{
  "num_hidden_layers": 24,
  "num_attention_heads": 2,
  "norm": "rmsnorm",
  "init_std_qkv": 0.0534,
  "optimizer": "soap_variant",
  "lr_mult_qkv": 0.4,
  "lr_mult_up": 0.638,
  "beta2": 0.95,
  "decay_fraction": 0.7,
  "doc_mask": true
}
Each number is 128 + 24 x the weight over the matrix's rms, rounded and kept within 0 to 255. Layers, rows and columns count from 0. Numbers have three digits each.

# layer 7 attention query, 64x64, rms 0.102, rows 0-63, columns 0-63
128128121116151108144108159111137157172145127163096098158103125143174132112092125169120117134104136112081144107134142139113137112134107156118157123113167165151130108112095138109124125140106119
136159124106165136110125082161107139129114120141159121171116120062080147139197151133133129110139154106104133105148153122145140125133160135143111146114146143146106137107129129120137132121104094
118144139079152117147110132147101122122158100121136110104108131159151093150109107107094116122117152124149127158133096132133163128128115142132111093116126127127114160178129109105147173149115108
142128129130125157150101119103158143111144144109108111114187119112117159129085126116090115144119145151132140152119123118165115112129125152102105109116158152152154134135120143079144132115139100
100127117146113140122128103142150140143121141128100111119154115130169119102076118121106153148148124151135111130127140100169149104117109165092138132113168142124115137129140158098141129088130126
135112096166123125130092165140124141166099147142131131120164105117160135114111124118082137117095094119101163097127111119167120142127126101118177155120114143151161108169132127116130154097141095
151134130126088149125089112149147140096142112100113139138144155125138167162120105130112158132096138168143108166134159146133115138091144138122122140112118134160139131104097140098149147111131125
116092137145145141102081129130129136112126130120094134133135156143125144126125134149128146151118099144148156140160131126117097128112137105122096110157095155127149123106120110111095157122155127
097147128116191126155088154099127129114142135103110171145138147143144169120117113104108126114137157118141120186147100089140112165130111131142113182142125139138120144130082103091163118126153112
137114065118123123208123123130136119146149150094122108124127133153186077128103109114127104112116135150139098169129126090135124147146137171131136125131113163178114151138165084142117124122123155
139099119111133109142129093144151117115151137133132142159103154124113118143108136122116154134099089131140157143100116144130121132116130136131157133160125102120147145124119117119124142122160138
141104117129118154114096117127127157104138105117104129135107096119153143136124122095105089118127105124134164132145124133167143115116146119061148146130102140137136112123127140122129137096100127
122147138120112144104157173126130137112117105131168094111160128132107119122148161129162107131125127120130140102201129151091128145116117075118125123100088109113096112159105146140126108136066151
126120111152138174160124165096103133113173127081106158093103112118120155154124106128140125111146136135126132160118132115151144120106124146069151170098127158160097165149092183175115172111110142
134159150139153114057089102110137102145113132154125167140099139148151126116112154089094113108154140142177097099162150061152128120171111126153116164090078145113124110150155122125118110136106166
113139108078089156168070126133179141157089115085102132172142052143112112124120139126091105124140156146141113167130114118129112136097129185108123135168127110117100123087126126089124108143145094
126089121154132113114098090138107100133096106149086142068096118129106156116140077106142087163144136139161102128118116152150118142135146110101095121133199096154181119103126109144124108137126134
115149114098111149163112091125112117146131143131164150128110126132072147139076129134131124096160153149142105137118174156119129134111108104107130117136122098110096141123123163131118103122112138
121095120121111110154149120132129110071159142101074146131165124148114154144112134108104147113152125156073118202126115136175141118151095103139143109132123109134132142121135114171081121136117115
112119108146106135148119112156121112119110149156112166186156119104115111159160162155108092125108132120149134133133107098104130141138078079158154087121107088120099137105136112127149110127146151
132116129129124113134174101116136163145090093118128126132122145083145146135183090107144104096136122123174112165100099128110129104093124113119134130119129134120110113122149189157157079128104094
143190133109194156164145113077092120077164098130120102144139085123116126119157151133131150092143125139145126166123120153131139175108119126137101128120104135135121108142100097169116103115131094
106158130083071087132136155109141126131120153131113128129139121111106123116140153110112133106105125144141144150124093169163161132093111076157144138160107194141136112141083156165103166099116150
106162096124143143123137126155118158109176115180113137130151104136142135101114092147116120130116141108148158112137121080098167164105100120120145148129122119069187122136083152175133145158093122
129146155093111096128144111125183112130119176150102104136129115086137154114164091105176159165156112128112089126085173142114112202136105137153062156094179095138130139103129165107124190128138140
139085100180136158126113132163122109151179147165114098129087156090118111101156193115159119118153103130116136185106135137142142159063138124133158123092129137128112112107149126123161137133144097
169117116140126177152163130136092139159135144128152085091143122121095148079132151153121117127157129155103090098090116141117151142179132130116128116103148160130092130120102161166136114158101170
140085122142123085104114130098110101125144165132163077098137119127063134092108155107099135105101127080200118123114139123111133115105109103116127115102093116144144100125137115136150138129129146
104135116194083166120142068118124095139123178125087135107190149133091119148104084109094133175127112112118151113100196154159127119112122134181138121126139126122088120197098145134117103156142118
135119122129157127104165123156130153107153114132075131131170099177149082079089155118154114127087139143166130098134111117170136148131105093104109132088121101160115119098132137115139081116071108
157099121110099124135126116163110135110104149086111150128143156133166136083140197112089123144132121141155133105077159123126106151091125143106122156106109175132149147165119110119096115151165132
135143173142095150131106127141152141113140144114116146089128156150112136146122140116115148180163115077130097114137141102162111133129170086155110097139105119123190059142168123165152136105105101
159086130156121100173104146115162145096098126149115120089119130096102128139125133162152103103126144110135079137138120109112102121105114157129104150151117147082127102173175134117086123107131100
111126122084133107117137122137119134148129135115166176088153145141175196101165144097138087097118091112145172095104106149105150156083154129137115139169147126141124176155139106146089111119085119
148094100152134124122118134107159132112113152140126118136151175115148138141101128118144141108118133117098136090128173070132130131139140108117168145076112153115156143141143151133134131143149089
097141164140129102112175108139112092125116128117158122133139106158142164113189154159156145141136165123159155180107130155169145091106100109113095142137124147146144132138115095151120121114117158
168145174087121150092123112156112133095137135101145171131138114148145150140165088150119166149136134122145145133126128144101145148138131130121120097111124091127151127141109142137099147110118090
144147106142125162127117109149158155128132113108100079135117132160134126147097148156132146156156153129116164145100145139161096134139144148104119125108118140167134143126116106101136139163168119
137091112158126111133165148121146096137118095136144131131142154111137147091146153146129130114137157131117141086119104157123159125167109093144174127124130164109148105097119105137113099116105130
140164155117125096099143107190092139149128122091126117079120138110134109121137137127117120129104108152115140140114115141156138161153115150092175120150149119154107152169081105124128114147091117
135122120159135143131109172079167108137102176112160116150159143089105131122140121147125163134166102159101155131073139114181158165117103110113122086116103167122134123129159202153113172151154136
170155141151100131130126134143128153105123154099124116128185174112135122096140061118162164150117112101142079068144136131102146140145143154124090116151120096090124129097112092150133094157110100
166149155141127113112173148143126086146129142117190108105131133166157130102150153165118098094101142143161130142104100103115119140125073113143139085148135147133135131149102144130136102096118111
109130153123138130144129145102149123101111126111146132102137114130139142127167155099127121126107106154090117116133110159147144090136133157123138097140125134139136148153160134133102162135095128
120111111126133168101129137107138161144134119131151142138072119112180142108112140100123119149174097109106116100159139097159131104149131114085114122101141086137136142171167134128149165135132168
150108165089145097108100102137164152138105127111153127087115130127133133178128087094115123139135113140143140109130149130085116165107081177162104122112079077153133145170165077061124148170119094
110154140143090150143176106115114146125137138141111137123135097126105103072128168125134115126110142145091138136114118135183150114124135132117164114126153117124131123135134150163145108125088132
152120148153131100106202124158106084141128080150173091110133096103148153092149094131147137121130116093131128109132104122130156123200119095150098126171144123115126105128171075127104114082133140
123157124161130110111142134110132160104161099089090111144119118114118090090150096130159106131097138140101135117127163123158095113074112083126124122155128079135091148113119101083129163103136125
092099116160151155114116132139148155136119150163133113145111120155115090120115127099107105127145153155140106137090158155161143138086138191147141138177133144137137150129159123108101156139147157
113118086130082118152133108138124134102129102175124117123174087138188136141143118116147124153143127137133175135111127134146114112119147096145109183111147138144136151069108121110108148187152094
138085122145094137095119157072153115156141145096131090158174081100112116111158136135151150121138134158143103161151127122102087112191063156130116119128130123134146179139163130160163122122107131
139089142128094151141157109138179167109144128100110110118159120140156120164120139120137086090137137144149137123142128125087139150110106136154118155131166121118117060123123090125082137092168139
124136131160131130090137143148104144167149121106156158139123150135137121127170135078167109110110105139138150149125144151115112143145132108095138112108083146127164101119122121171124131096161117
116136147138091107090105131112107132150167071124141169135100154120152113118115123158104152118101176118112100131054113135091140148083152145140137154151141124172132137156188139161136126082131105
128169125133135120186127136107118152165083141105103069158118130127119122123122139123126126094165141072065119126131086122118065147136149151149124151080157154184103101147112112170170116120146112
141145178143146105129154119114151118141152126149151138100148124125094144133140115167153113104130151138085132171164086151135113130140169094127114155117124146109097147125137168116116095127120155
133071118141167127104126130159105111174159122147154137093127122169091178108129141173132150126122119118115130119124168120113172126113148116184089149124146136145103130153105147127150138150103118
093132127113151159161133177107128102096110120100131173084151132136142156133130111118161118119117105122146122132147137107145059108150184126156192140171169135101140123149168121133108107131150107
098135123165170159167140109145107149141130143124139125104082137151127119089125104138131168133173133162101137110110094116090145106204141097160121116134148128169145136127128131081126151099138090
116137168142136126157173087148126121112159179125120182152144152071102090118127142158117154180099096128136113106129137101084105148104114129126098156147127108156113122153134099119119095153164171
124106111141107153126101130124166145119109141072185156166113091131104121104121132133102131133109110090141166162156104126145119127102155134194106112123095126156130121145104124134140137138120115
138138129070133151115125151149136089102117128125140107152119122147131127123136116096118146122125082198121122089103118133146151104125138109152123172118112109117144116146123118148158111121059102
110134159136134146081132045131098062146141141088129119140131130116114209101148087145075094087104134142128116142095146115113133121119150083155132106139160097089139110116119128129148156146169139